From a checkpoint of a small transformer trained on Wikipedia: vocabulary 2048, 1.59M parameters.
Each number is 500 + 40 x the weight over its row's rms, rounded and kept within 0 to 999. Layers, rows and columns count from 0. Numbers have three digits each. The size before them is the row's rms in percent of the matrix's.

# layer 5 MLP up, 384x128, rms 0.199, rows 225-279, columns 0-127
095:452521509459460508510532464450511588511515523565449518462524526449533459504525549443580546477496477420446519443535437491466503582466522499532557483542489458485475491566493467467496516506487438521441495492413498491457472512514486476537504478499451473524539583551558490515473510554578474491436572518545450554510487494513488600449560526403487474467547520468534436506470487526529459490473
121:452537505474514488478525491418489521568512543503486547536579528492462473474521491550481560525512507492502584434576438499441541501511433554458478482472460563529486544549530529512445525496504526460513446500463515523496484491511488485552554444468504556500502495457487463451529550449427507510467430502504452505527557474564470442469617603419466495473493483498438506437479494553482492456552
092:498454542572490527466542497536550548526509529483566408455501455491485465491537462486561450505477466439546575491548498477522493537592487504545459542479445488477569554409478518441476522461576539532457455455500509495544428514509525569431495505423478507485546477507555514521507457492481439521422533464540502514523524540491474581452432526458500509550490450463488478475530462460534525522544
115:596472593470526566501538515512537472434469481484517412513549475492557491544481500520495470547579511454499534479510556504570550502541548451499495519509491456473541466450545444533456494486477516490538505462562528434561447565445487432483570532428514446447478492439445480518491483500417477506501491493420522491566439476526460453455464530532427479497478504519491520525494491514463524574481
112:489495526545497500437483503487621478599472489514482472568529427520475404424462531502486486479518480507477469445493557467543474485548462506522506523505481498512515455500468448511514488458484499550486414489475547531506463495506532523489486508387510488511518559446554525539486486529529427509439561497533480547466444441541589547498473450512467548504517466506510480532383444535533557532476
096:507563457415527547523532520505505591466488516482486498520544490559471492565506428504607510514476464564497508468537489579515483482508519479460506485574520517466536556486503499493449552519502477469456438520473592533516493521409433477531474562501512400504484517488502481527368544467537571498539456469520544551550495492491492455515497498514472541530550544538507446419482475466489513504510
089:469501514432552438500544531432525480537517542510521480490540502566465448445537574501375479542494455542449504459553457463459522436525433543469503492479527554471424588501477508557498493415523512462555537535527550487524509503459529491531522512539470444491555533520534509547494520407502439533529497523494498464486490463475479488484469527495511616528533517502528434508469440510455465480439
106:526479491495583498415441425454506488511564506479437554443529554529540504472446521518455539492527467465443464491499526480488532461538493555544438474536547533537514450492513554483549500507516508485455519474503551446410482549446538446537515398524484561492528553543511461411525515452545418447506511506501467518574486463455466444494420463511503533460537489523518520493486558469524453466460
100:540518542536513540575431473527515545569466516484474454524506519502532562492567450480449425515504472494564579546459515607585512444474465484453530556489482459454455562479500529496382470487432445531485499488540458528524483489533480568515495550492476469493511505457444474435486556511512466501506547506549494497497537556495533484467468474518492481550510535502425430438497449468549479477452
089:505500460426482562548450598501483540497466486464505450517581465513390440462502528544534503547483462511511454581471513524519588570465465455523493519418526480514567459540473464491526528425519491466499515440499465576451445497548529511470481540481497528505552499436531540536515537442457425532474487458488555454503508559454489472556540550489578480496529485530509513498530483512485442474500
103:506476537430575521510443537531523453549521448511490462489502468538552509471501485514458488477519597524510476411585447416445524449498498523495471497482484463503514520555494555443568511438492495503558579468482529484503457478535547501589511497489459484507559532532448433513476555444555494497467510532492558570545487505527482484532616505440510520588527497477501488498518542457493562548513
099:522440496521539544518496489507531535622504456570482498501556467496492533505511454495523538533547499473479506500488523525451504458557562451482434388493477491520507540492468545516455496494526489473486474483530519521404453463471470469548537543518433582525490496489491478500558436511518432461524615439490605504457508467585603499481490492482515516475550533499466520497550463471459512468475
082:441501584543470536591488507519551552497511507491408527484471572531461514489555459511548454497503477430482528443459551522448540486529502459500511488450418491476532512539475514384510512470480540493497499495530520533557495470487556442499494477507440456519479559503474509468460480528458505462465545553489478543483481462582511470543465571434402462488536514422480476432464440542525461529512
139:522462473619467569468504519491471484549543506491448483425506493516438573491549489435481488551501509536456507476501541581540483503500542509433539491467523480439516519440515540557451508511462472522478490497496442493530470524477435556471523490574488516508494499522485404495473510453516533427519524447440525487522454566516474497438505573431543519537511572491478453488460477493577435516404
098:493542547464448512469527567558475470476461502454439508440483467503493564546478534510464502487448488512524487443515480409468505505489512627564513492495500493460485511560437554578501500568518492532423506501506496517430471550515509496519590544521482486512476499480513456500522546519503433502522499610578557427487443524532489534518555454488496488473549475470509430558523512492559441564506
102:532539528500462472482447505496482553458481510436504510492476481500477431504465565522490464503410532476525478476458525478497499482477464590475467554534467493535501444539454511575497493590518486415463514495449575451480454458470459499546476447457464480583573547538619452538554555466504488494442546529550484465453508576507515498493521486445450517500517518506521545560441487457532499496435
112:452493441492542531495426459447527499511553524457595528525527459500569488495554459484541430439474502434523535517496530569458449487480532489478538517521430543509519492473507465565469523488493511572532483549511488559485529518490490563476475511479484526532485495413515492430494524448578472544508558533513559533464482565466481561447470421477497535515535500507516510519455625423490424500502
096:425484473481585509512485545457432420506484485468485521469536499455471525529538408434474539484556490530471567463536407445494522468536548533490569474513421528503486501500515462455550490548493465531500510503461437488487481493567517433562522561551528478617496512542525478465511520524582549509506500484505560482535552441509438511512502474525435434481474525472506502554493490513503434540553
111:483480617584520520485449489405540422498519491495480499485446443496461481436483497486570519510518574472479496467473525515575457484554524523494572417544474476519545492533491494458427530545480508551508510546439492465509504507500539495514576487493522535493534443552470459436573438528472491477466494469571480537512476489457527532470460466477559496528434490469462451580496532430555457494489
094:562519553535590476504484469450541557502517479507485490545565498552496586547442539496519452473563500486535533522468583506457507572377483473487491472493481523521538452446504537484477542507542477432498436510510511435522481436546512516524457519440487489440486514472469512461576466471505519433481531563508502522500438390495491519447447538477530475475509550455539493468528467448532564535476
099:542484477467469499517515422494555500453515521511468483510461502482531517518498478510498496495527491560521555496496501550445526443538521538429495418573515431523457604493543496464528592523477484503489517400511515459524465523453530536493470508439545532534473438516524501503600555543514539537492485576501444461459449532464500415460527502479519456543449481559555441482580486542495570447492
103:489470450490499473451377498498530492490467546436470526479436501569544484523529529510518527508538431563439501510509429461546484481513553500506474416425526466467528484535498500501539482536517536527518571456510529529527481457429510559453540511428543466531459540406543516477477542488544545547465491548518523545447564429501515507574500523492457488500519526487494558588474542552542527468445
120:507495465483533577444479554538492490540463532470517402433541496540503395486517471502510565536450527491468493515474450507472445501530499513505533484584509484517506432546487519495488460518505485502529520416541528513475450449471461455483493517496466429509527463468419525600590459496579495530500508473520511447504537460478434488541475561491508551519407498531504393456534521501510452551489
093:519458460454554529513521527521503521491565410418507506469573497404491465432498652497555491544543542475480516486487585495498574512536514507504474486481491447502492493547559450548457517575477507479457558456511523511495429536451513502504453491484516566535515541461527495544469507488497528496474524447510509474421521545466488530468515539533499453443508424509561527460490584521528497527539
106:428583468464524496459584444431458490472458518515516467468511481469479430477507527547622514510515418464483521463506556432539471482513492487447490486511476527458573511516502537503552531566497535466531450495489546491582466480461510548541543552524513517482519591570524515521473520417526514522479488531476410430543476518480468529481491468510489525456509454474421451521445504508428505486527
090:481567461496452518559460469541453531460535437460428517545585557539539484510456448541469491539480535553435399499475563489467504480466526538432525451482457529451533546496494528557530559461524508541460447526531487470493470523461520536517425482489489483461434520520513476393509509446502472454497508499484501494480480454498553538518511532505467474543553501472420573503570506502549585496555
097:461479553472524471483518457508485495539511470505525443451477510505560514587508525476537551489504522528531478513492464508520516429574519488518492522501550458445506471464431512516555537495451516479526574421569479448533568522509588506452550551453560557511527522446456468480534506464491522498456468513520485569550463522457371444567516491471553505526605511472528457459475486510530520439453
104:471480550557547518526541528497472450498458481525475506464550482398413543575513447508497513459465536488482535501536551566501458465485522523429463514494489444467507529452481513570458512406499482497444486521546548532484492418500388491491451461512574444469541533538504421472578526577561567524514520559529499519497483451522500503464480521441461525476529526549525462517504492516471514446532
103:484528489490476507560433486466516515518546469518467448536482469556480526426453505499567540490429440466523452535527515470462464487478530572457490452536538504450506573590512499455495532501490493529476516555420462490503543634521464513474510449499440525492480525518527499523572535475490428529564495463522448513496432513573489491441447473532543465559484503442576479463465439468523503561480
102:466469474482478485467459534496509547549528495521532395570560487522466476535542493537518415482465497452460520517568443508492522534440388546420442510463489501538512495512475527479470481472483437533556505503434543561516499474491544460456505516502562502504503458515475432531588534526510542513386522538511470531505459502496534520368526522537488496520566539489503543473469506473527522491433
122:554487482458490516435539550524464480527541410533522509540551501423555468519529444493471456482478470478439551537510414434507458423486452522440498473480424497523480474453523571555555486570461450490473582495499553508497493368502520504501504533519542530563495504513584492450494489541471468534489509446546517474511471496527526529489457512485465527578490469559439472533531541451533491499524
081:548462511552442510510462553473464460480453564488535391461456498484542526527450607511470494565493491580481406449433463516533520491506443541554515443484484528508506469490475494536477462515561463554522510460529504485539481542483517535451481509470576495485476550532448477531462495494499495497544450410480529424519491590514445493411513484519508552502479474499533526523569516527528549554452
105:494479512529503547565464523522441482521426490504489513419484438523581530491434500415509551523477522572530486418518446483491611473377493554512456519437453530521464480509556554523476474517551531463483516517512477497563527526587556511482484499481538529496482455535482531423480500496556535418483466469531508525501491492460428462503484458471493425508510551529476437539490544519494478478518
107:466442456541535496507460460487510521437483425482422491408481512441517496504544479531457463460470500493471542465542588532492447502512525537525505529566515474497548506485567539440525519529471441526491465536484367489490501463462529459457544491468485513531513551492503521549546582491524457443445574551570485530531588504537504540575457471531460425459488516517509517511482499456532559474505
094:405534457498568519540480528475471446494520515489508589425538585514510449462534525538480482479496479502479597504498470448500459513476502555424525523547444480501422455501471446493573510514445508549539468524495597430514481557492475452494496497475492505507591541497465516524513505497510441517501507500559440421559496509482499484442534430477501500563556461537518410495516529488456513492447
092:497496486505509503570494453478433526540485488497531550476533490531513559556561520501562524557473498500500520500519472488444509484513499502530513440462456537401463526570520499542413527508558460501402525528518565449469487463496502501537457474458504529505545527503568490488443489472567493489470485468512538588418577540457490493434484482470448483509489525396512493529470421506453458613514
115:428477461516493533546516507500479531545430450443581449495502558499517511484538537537444489490461566505422549442432518487532552520498496509528526499506557487504510529451506534493426471446540557528554556501499454477455446506469541535523546456544486535454464553529538446561564492484505406503472391488504471470510529596457509467508517570502481489540500560438492504487487472531540557436502
106:503522453520433484503600490546421530563501530509462480543540561497432481510505494442472501519454434510421543540556609464517483543527422527487524498489405492499527456578448571555440501523515441517535520540500513449527527502500454455557512490461448453547490497520469455524479534473537475465514520533515502448477525535471507486524508506498483482517544584474486577453502494539485571424484
102:507474537500478533472526536541469500568467497484448433503432418498529447483388508502427537506454554597544521516580523466497495513414485494454445490451439516505465450495546589567429439539541510591518503509474455524556511504573441467467526491567506492516509541525496472457469532489484568543509474500518479509461464507449483559498510494444484506528431443507468484526487473527504515512501
099:512622500548527439543514446509579499543526460564447504512495511629497446474502501476507535484481510486429483550509523473471516501463474476479494467474601531478501551501526592613476495490485506515475467483486462481528504507489474525561551502489513596561516536551507450463546521495483532491477548420418449466483537488523438481533494461497459565525511515473529427502453492496471469498523
100:516472549578578514465452525562452503579488480444536519501511505507522575514479532487525459548490545475511486455490485602410522471527516436498440529500509458521513458530412572515574588557561469533516494512479495539497512513561514537474505463473450526502478548442433488533532485542482545474500516493466502498465455493451555581531526546459424575501435512535464468485529510538486546522519
109:450535510523472540529440554526517539511493543523479492516519533477483441447504428505490493486389485480527545469490458545509516625502458574534520492462538466376530451438481451450485459564485504528504537525457512486512496537481455519465476405427497500456554473537579487513465533495507457508478517562469490439485460519508536476550416525482508559506461553506500459536561477462547511483526
104:520435531513495508530507512513514489504542520562477499466453531544455511441603445493499412530518496474535493380529498453571420424513409527483506528589527479523505495472458513513458487447509464540530575553545531468606515504471540574458516525442452508548435533436467509470522468512502484509494490444611478480504497507497468516455501519506501469464486505514487453498500457506525564492512
101:580536497487489479450507520468466517599482572458541502535540502436496517463495533515484518488388513496472507480505451522456587475466468472419521444537493528501490516543479469513478540498568538493438463530537426536444542487568515455547599412514477535431455512535441523507470503436502450513467497455500518545471531509520481470517473429504483496463544571468593471527486544528502492480531
097:550461460515547531453534433466460479478579440510495613474484515544495578465506518554557536517491507514443459475480476534459501553496447557454477457567484510506596545499488515413488557573492502514449529491498506502555491531506456539497526592474492480473569496473501510530491446535452445520516512417516471516457421543536505439543431462545523504463510533526504512474467497478544550520560
107:511453507482483548461459459548461470506497483536493434448475522479521506470493456584464530512511615464514539525444550538468509462492467563543496537551567451540441448419502562473459419485518508559520531575493454480442568505520564491469484475549513508543504492512464548517589437481532484504491504507529546508445483460564445486496465527485479410472539524405458478468534486508523526491469
099:429524396473563507484550520511517545547550503459505507534458499480503587534472439526504459475521410477451486519462518511468599492499476539536543485559494507514466448472535482500531563521506477471416527519512538465455460517533478494503549516526540571456552497534574482541520513472526486417473490536506431490525476550434543443499455514472565502477479597530549510597495481460473519454494
084:497531485523480392479527513424465516474371512504528459489441449523536512498502549458492585526454444501561521485556452578490539521475518571469517517489543538530483493514486487462522508517520531485429513443454526623542457606531509512442541540465522525459567503531508485477539544533480462529519508468522467516458515545513469516457426482496507531505475518502542503507584550511473571517513
099:476579505460547517529509533497525394498552482548521508444452551487505551468521488569447510464533514522491469488535526455525507475535476506490468508498422502525549438442538457459451490506502479528481483455514424512510474467515576449598574545501479463535549538521514466512515463530453572484395488469409536516480471497502420495539447468477492498513576478439537495525514524472473394496499
113:540427480484473524502433396458406555503479536519523497513481493457488429467509550492506480451455588492551545490524529531576524506449479486473616497515484494511515426541490499496517499589500474475559541448592506533474516486531499506446545453454447478521508496465514549463470481492512423528427442526546449506493443461533517456529520463554493462513529532540518491506474497468542455574467
088:513483495539517535573481502504457498470507491526437509555419514414484481491533523543493447516578548523469493509485457597499510434566539522480522405491429453500492480495489476503527476495464481516441532467528545451510539516488528515525472466540521472481521548495489548527476554529400599548477508529455397466505535540514476536489504563495505562492511549504547454457494461414573553525557
095:550512457481481471515558490468457514563559534479513537512493443455432499474516483533473533446488527389517506388525490494464517467501553500519501560500454506579439484443568574464418502480493574491526523499496492499519560553537559476488539471523478472554455495401508551512486509485454494518499521440492523487532496446449423497425490485445489547485458565497481461500516558545490500565551
091:567507469470460460566471484433518573456495535548531470532512485539482489557509486524609434476449448506537474542581490507562506552454425502483482487580477490509510484495486453420553507527603497508521570491552478574490588507510476526522498495455489474517549536444549503511550491515487476499443487482465566465580460507524512403516500453524493504538511463523459574488509470491524507507447
094:518462551546501490499480481519543490523514486486533450437441593527486498477514473520543558593500442470512477546497488430540454535566484563478487505536491457561509498482452528545496520454532492519535511507539475541530464537499474555556537493463495511526519478496486435448431590456487476577479500410510522466481476470455559375465555489448514487408557501477486458478542516515412497473486
096:438475474467471515550559512516424537512557492449513495567526544516564454463473589540472491485504519503518527492496471520548482540514456551496493454533439448544530499517493518472458520499581505482473475483473522608511457508421506531511530518492489446473482515506506534528582513416536510518426456527569516466484505444441481461640430493512511571483437494509467448509476478451561497532500
# layer 5 MLP down (transposed), 384x128, rms 0.188, rows 225-278, columns 0-127
098:472481456518498594496547503571502458532498514475506479506489439504565558509582492548510471556489497533522562566514503511550511466523466479492469507498539589524443412410453513498485468491494447521548500460567504541541444496472454442485499569525587481476551430538457547519540465428502544560493473456445515483478483428540510413489445514544512550527477549533545481458506517474472495493471
126:524525504544611493453464447521461539498483496503529498537418503592527503512479538512531536520441452533514480473628462529517501535519538517495480431492478544406468481555495459509529525491469509508460506438502468484439520537431473529515506435410481486470426508608512499470407517452468523493512506481532482568510518506500464453436453526517564519515504536488515551500542540501514461463561
093:496593449520489496467546465574579464457473477484510484539420481524568482565501487527568505430546483536516480388556455526489507507532470417426478449489518529487480539464506519426532467471452515519477487509515522491623525488483493471529478458506508456505534435579489517558483497534486472548478512529501474517502508484528487457498561483583537512489514508434560597508571500511488510485465
097:500518525497516436497422560464482553593536498509465530497538530519521517539510485484529546551504489405503554457520559491522495518437505500507487520457550506498493526482574555466527498484475476469550534459503532582463533452536452464469530504428499504382517459521548508566463493504577472572552497479540508499426506541491503516532607468511487521501450561521534507494468499523404546452435
108:491584524506467491534488495490537475457487563509551495539455532456594486457465439444512513520469563505533471553442419505566499460494502511541505547477457507539460588550510605536548526511397490446469496570453430493464434523477542500519476542495459504461481530514516513541488552487447522511518510545528486525509526477528496512457536503470473535421423523483474580543495588443502502515492
103:410463534505518430521498554466516499471524470515471532527365548405471459514527554539460501443528539474518499456460492505523512505479521488559458449543529473501518425480462519498557521496473470521515514442440529513513531546463508556490466461499488483534539482550510546480524424507607567563464574422542568518439454486481438498483464505474538515534475452467455522483477493504447560494482
098:493529465486414522547527436561504463528501520519546487533496503565525522524467491444497522426452517493603481511463469431544428508428542496562444522515446506512439412507464556554444531532520521532470471453508482499509428518512457510494429505470563461468467529439522478503529521439496522527468454448497504566525503523536516511542443463482569500522502540457470563482584439432479453497524
110:534541541554498439484456496445552482462556456496528484453521469520540524469415481546530514507439467562489526451470467508513452493432461485573471510445492573586510484465538457529425454506500505468486492603514417484566493450499539600468491568505489556488554478443515493501504448479426512468474522520613507520533510511589513518468508530477481554494500530498536489488470518500548531504527
100:471477496512514534468503504516456518530491532552513462518551499514511570463499480546595541515533563601467542440535504512480459542515554471504498476598473446513454516518489435585469563490455487540490520424475498473516447474507451553421531590468518505486583449479484511505553504495479459482521529580522566486479421477553528425485481435469506496501556464497509521485509556503552470450454
097:502445484489567436534511506440440533524531539534524562457489459518488551458498420506421514497460465452437538469488441450467487472412509556437424571428512588460476481500418495533517511489504533500495519519471514467537530394480512543501517402534506501502492491506524577474503533533464498517534521487543585459513491502526553527482475529449447475470530446496475542526520552525485500567515
104:497466464491503492502588467492469494501463571518541534480461470495561484482530504507519520526499508500473498533523493532483459448493541534468542451483502480457612493448555505538472469451437564517500415501514541593460570498496535484473487449496526487548484555457434557423538460522503597526438472508545435504542493517477557487493524495540465480528487439474484519566564512459421520475613
103:479527426503483537489456515487474497505491515461483498567548483432497532516507505517478546492509552439504471531485477550400522501471522526515510479440484508452494549468535551512548596480538458514534564566576503525526534559456529437495437478533428484515477411537489519472523517476510572484507530494578420551461511474539578428492432513576523471505492492526465414454493505468457536433481
083:523475456504561472465435525515496434548486491502484523518498483492535546576602571550454438488475505509528510548462510439499503549471561482606463497588533495470478467501410551520505490567446526448471456487510459466481493490533523553536496428473529553482476525486501548552459430458491501498555393533483527556479515501492422513499489458518477445478559482540542479451527529558501465509466
126:555469545505505503550501435516503492474527494541560498452510521517484505549489529485476518510446527505475464513508489480526420483470429507496543461475513561515445552594556430591526561487487509498513515497503388455549511599522465581538510450520519560527504435485556476436478487519416565486484492497447523563456472501548524507528465454483438498537445474438548490554527554497502491435489
099:479424507520489469491480517502493531505503513529443518571491601519464487595507498499505476548500544537501376549487491479453536522514535478482483508542551559473515465477411541515555466447433559581493466481492545587470536485481495484532466558484478436435466538528451518516523526493553534581462520443489439482558478564505523517531533522519581525499489559516484559496510457559534504525539
114:451456457520491552498546530544488487526527487506516582526458518535480430560476514534478531538546474499463518534447504529458529467519562497442507542492413478543493438560557512491484559491506534549509517441438470448421542483559545487466547401493439536526551482535445491430439457519510477494517454449560521491547530473525503474561526499481542465533438469560479419483498505517557431513449
110:515451463502464428551460529575505504501496491485532496548532426503553529493452543449554496562473493448547516460510417496496439543529521527502537439474420475464507473539473503583468505501445515456450472535507457391572509533456486498498508466534539518503471519517526477571489540472486479424498509558376464556520454463549579524571536502498450482562473492493543535502470489536503502486486
105:610518477481501484540474556493575443480507434428446491489470495582520526456525462442548550527525466466471428527465521542508475513456511471522505493489486495469511439463504451540477532457454459500500475526513439479475448491524501505463448488458477524484478499467489590458457574461493519480465378502496543522503637501510498531511462465458556495535516505465509478471450541539607476527516
099:482448475428511477509606536500543547496486483431525507481505416430526468464473528488520460473514480551537506500489463529527491500529509497526460514471570473471524520554585491533532547523483531521511473411556478517491480442420521431475461509457495428545567525522471503532447551493555500482522511530527590490543473581494433475474520456485410538465592537477511541490454486474542433475517
093:457483477506497522521530476486562502488453485455485409522555467468463514509577510516542496413513519563541513526477506458460495541548475539525573422500595569458472494511542501466505502408462535508539534483449522500516460469490500476504567511543497468435498489560585544518477489524486553513446456453529556548534538500442558500482542512475373530512448481472577517514496569510516496449511
096:510448581518487447473550576526440548468527452517462453408488416504490504505505514488455549471548502433409528490518519487519505577576458512519506528624483476439474576516450505506505559511463478517515526464530482458573502486552519502535512463465523460480529433509538513543491507455533581471486480477472522545438506524484555507566562453456478471464502443505524527532513466530481468474557
090:479535504516510499499500532534562483465497523573420461489458468477493503524556470509531475504452511523474435572590557534441484545483516486529496480556552578515520449506431537487502501472463520484505557537460414451535532494535453494475507423534524543436537498458502478525543575511488583512453499443441464598508385471503434502532455500531514516536569477515550508484478478491511536525554
127:443485420456503590475484573489462561529464584448500492485473476543513513508559455419527539521456488543542531519456438442425495479486502549523575456466459464429558416484440500554515485527468555504505514544523553511530503390485415468542493511532459450513493536518451471529579484532519552514525491505451485555502528499481494458458523544501523510472488487512530448500554524520511442490470
094:558520459473468532499556477458524472469484502550496465502512518563419492531465473434500497513485524493514573462481532525401555536477569460533525546560556559538538528454481529530489494469539549543533485548434523460531503536426515438447518479434497518473554507508512582443520493521497540534498461513478536531447511542524572481644568416528496488481492455495471495514476500440486528468480
108:471512539480484566493540474487544509538523535491529513434456473535500396494522496519547529533496511562531581524469472484465578493466466489459494540504606539466453564546523472433457482503452495485481509417528495470457438500523502499478525527481484568485437469581585505421482495555473551526473441495468489566485523570521513536457538447536503525402472477451524514500540523501546444459470
082:591497545371572520453488510521541468497431532482465531478471530487541522538483487462429473460527514533487576483541515582502480546502466456541526489546504536514530547487434551480509466501422537447525593594482521565482509478584486489517525476549516416518536529524508458545508458523499531509435479508493462472420462519562491522564505552481500522483485517519528490446490514439455504508461
088:525502551490522566475491543510474506503486450495511551540460580542467504513520535545459462625498523511459566511484494533535454485553526503584513477595455472536516488478451589496491527474513472562531472424440473454541545487525520582487448532464557495438482523534550477462410497497477465569455509486468397467437528461497537499481505479460455550503531559492476498530507476495522485473453
097:447533509564504480611405491497475525485591521430438461519516525558507590511486482456544520520537512548527499525471468485533477501465518446479462481457505535522508538514441482559534547564532497510511502476445425490536417548544482494442408476517489550442461459492514520502533475515461472465446490509513441446510547485468517506512500512554547438535529500485487591512407476533482559474522
093:536463482451421505458507476509445514503416571431466476462491565484506513534447474485505450471521526490582525466520493452532532474508523505451573487550492493464476398431488512483494483417521419487539557558478553486508590477507461469485528478506478520551446440487549546524476476490462568523554454464461571488545546455465524501526459494481508445459545527567554484498499519561456521447518
104:472513511498468576473459469531467483413471496512428426430516522479507507477565452474502500467481531504518471495446469489545557471590511437489545531431457491528498478425546549511504567494469509449482539477575473502493472607583510495528495541534479541485557559435496484511493536510489477498510467514556494477506546470495498457648459510459550552534478492518542518549493474491493508420519
114:529441539533426492484471496604475509554493475471476518561454476458510543553530516509505483480561537470495501586507419584487519476534479501471504435543527553419460523479508514491503488521543521511466474467499579489489527401374553573511433503452521493471491497554521497493477454476482474454433532508500498484501430503509518459458489583499538515550493500544502538510522395483470532500465
088:507466413546441545479454460457482524476511501426449565518493544502437521509484547455519509498453524500505538589514534459439522573486606522465441504522485489548529428504393477522458483519500512498515434418492544498525499544555464500498472459540500471484512509505541518464462469563500450480515466547474464582494501439493584515586457438555493517538482433519513532498508448536513483525521
097:445465463493427501557474473511498519561533451484519434486450460524530510488510528568506500461564549515454515473542557485388510504500551528475535469517549533526485458539455570539483483487499489475519528535550463623604523575584473561478564411493481472444520443510474483495475504506487528533493447499492515466506496384462510545505467481500529506548491485505474475466508486529533483534428
107:541519483513529531507529474442507537526418444447454465568420478484495519520539545436444543467494458477508527533557498432475500477487484537533560543509480470478490424499516478531505436465460505455564473479457478481491485499496603496440519467525478502512468528490556531445525563534486589573493516456504480509496534464518396468422509528504569464514534453468503511496567539503588506419456
094:504426511480480548540553552473432519489542536529509523503519434544527562514604528480483480471520516483454499443416504525439452458529521492450539397592538548478579497473470565469494518483465458476513540503509492525482526472549540480515507472520473494424553520489472500524507492441496614480463559449504517527457494493471515470560581473526427490457456463481520572495514460533545495529531
103:573521490464512533450470473526499534513508512546492429534439447569524455407537506439500550490529476435456432498559466486485466470472523445482510537534512507422478590550426504511442547527461492537550540521485463411546494519476509482486476460449501512437379514515524582510430451482425474488507517439505471479454457478471505491497488454514524470483452498523462465461536531473464446478499
104:489522503468496518441491488542490501503410484477454523465497535530532504529520449426553409553486519494509546501453480478543532453523524475408501511533474518515489453490476534488512545549473627507477470473456526537421415490495465460464427539480466483515495488568554531433477432541538489508460487491460508499450526513457540510487551489516614531453447452507569548519520549505484526521413
103:465363591516502481599490505478558490498481522452468509580445547489499501499490464569493541549516534385538466493484509478503490510501520440486511455534532491456449589522545451500514483538476561481495503520563479513510508479545503511488487424529495466403612475532520499587409542512509515481436526554541484484522513478486488511513494492502442533466510521492463530501489500506518456550535
100:544502522483434517496509446484457524533482515537488565478538488500503523474514536537398509528543501508552479449593502522498451516445561518493458492541448486511507542503543514496563500493547470472493576559598411447504456516571493525494507452494454513479531498423449511544453482500531589510535543503442545464509473500513590509438427488512518445474480411511454425473447533526540489487472
091:541476439472595478469507639456463550499557506515454464532586534561493476419535473537471452596538473541537513456471501428486519527457505572443442495487495499458439507452481521474492464515454509409499505508526499477493561495544535469462565477450534443496509529549531533529459459523504498479468507508493541486517437548526536487453492514542561504463495541537476516559535502529446475550487
099:454559462503466488508535504443504512470481461590497474431511504440466423451477534471473502463516436502501464527457522507484601469470542527484504525492541501474483510578478469476547480516511536441543514519452459428515535591590578530549520489493533522473410490489499507490486501535490529497512514459493462508465487570549551430540428456447455514417513455523442491531472509564577531536458
111:466449532453422495476518517506515458561493492512503500506476488504566453507484565503530529462497511563441561512489547516496489427553490425523533507381549456546508519439597557464492497501478489564507510444407603507506448579582498545515476508493526486548525468490440502487525460541481476516483513491581562514506519505440460486492512485455550436510522529476479486426467513457496445482489
103:489575485482501447434510560562520494498510514429472561545507454517483463476488483453481543480548584496442487524443459479484542533423573474523492494538486587471450506558482517478534433516486559538463543479500544497522513463508443476520493593485505520523503532502493480433474517461497479459479593419452553532482518471506527539489459461455581546465577450529535549500519544521415449485502
104:525484541536471530459530515566505442536527496514483536485503513472509628554515481545460574460535536543449452521540518525504433460477518446469539519511583468555420488474505406485417456460463537509590472491531530491452501529475500463490481524491511514481562533447549532524478492444471515431442523456519569558486446497414474482480459485515507536510472478560470517499523563539494502555446
089:500550479508426528539508541472502534491463522487504480514522470442560494515488448496456528537561569426531535527504533503452535529483508490523513438474512622493544412548493524416525455454491551516485531523522511573493539501547515491470534540498478572452468539518469500581572562536466547446455482496508517484525536468499442463510476532468529474529390461467449492460519453525461415565484
106:574446487487490489505463522504537527509534469439491547445498515532518539539547509490500602509545509447590439536530505468438491558518434488527443501519511498550540497503507512505409521445445521426547474483518435486528519483476462501516566495534551510423504455586511538417485501470478522541509501425440532571494480498505452569511508492496469511473455481561572591446486481518553551482488
103:544514532551509476480432473578516512485512587483503454426512476535516496563508374485492473551513500452487518512532425517511496502538466446517474503525570524505543522577471461546435529551465507433548499492556467490500577521488585507468448501453516439476510466467430417598494535531521500508511463501469549460468491524567562410530529466507538498506483454519432501479489484521510480492518
079:461505531495496519452496471475491466494488579512432546508528536601477458539491481515463589438523471472501536502448503538539517477471510439530491479562493426500475515457480543561402531584470509511494516509489458542460487463523559511501495466482525500521429524427525467554506481515514483390548469515508537522558552463477549464459418451514458490481503530605504556558478497496472451435543
103:483559476533411463505484440461519583458524490560538580498489496499541476479529510568539439534493435493476492470486467508471489516435536502493569511536527462536517521501546524527525467514523453464587428523460405520497483541431501536471496423497467462488460495506578545545481507435553554486546512493494488446419511489500494504455560536586497494488527578426461492513480452554461514537467
107:480443400470517589477519466522398503519518558528489522500526516487518491495427473450504491497506510495485446502519531492489555499453460473531474515402519462494534519476565590511516597448440537491523543525466543497429508518488492479519509463478482420550473502510531468500561491578493420571516521508486508443501488522501412515439568509433543548431519541460517504497503451496462432469513
086:472439527481518543515503461447468501509422510479486541549517518512479605565439541488461484515534512446480574495491444467426462525414599457526534534553521508527394438515422576510471463504452523539505481459492481527526522485437519484464521396468533538492480509537532471518426561540497478468528519488501531482505507458533438501516526526541447470513588567502494515535502523500466520489502
096:476517528484458490499488521496473596547490493470509521461470506476562514491519490525457556477449498462475552565503457519443514508480513418518539469487510488517524566540452570470488520552514497451499520478535493452455539466634502478536493511522584523467515520443506451487526451420537465515569529479537482509480479522548453539584440485519399549480497469613518463544479504446497551558466
093:483490448483524533519462505489566464459489502495443477490512569570529553467393495494491445460524525548552516528448478574432551558535537451510639560508512463507537471480511509524512498467469576461510446542478533550442503450558459544478438532562548481555513510518536480535500488564480480494522546499539489527557558447500469470478445509536523464406518472445490485547474516508539507485494
090:527442485474520468498573542528512499506500458499540485538481520440471494524491581440450436485521494490506440437448416532484523516486549419548514452522474575513500529548377573486499526523484524585406403519479446454460494538512522517536490487490522492502531509511438542551506455517507466440536443502477481552582531510439466490481469539503499475524454472480503545539552495458542443503483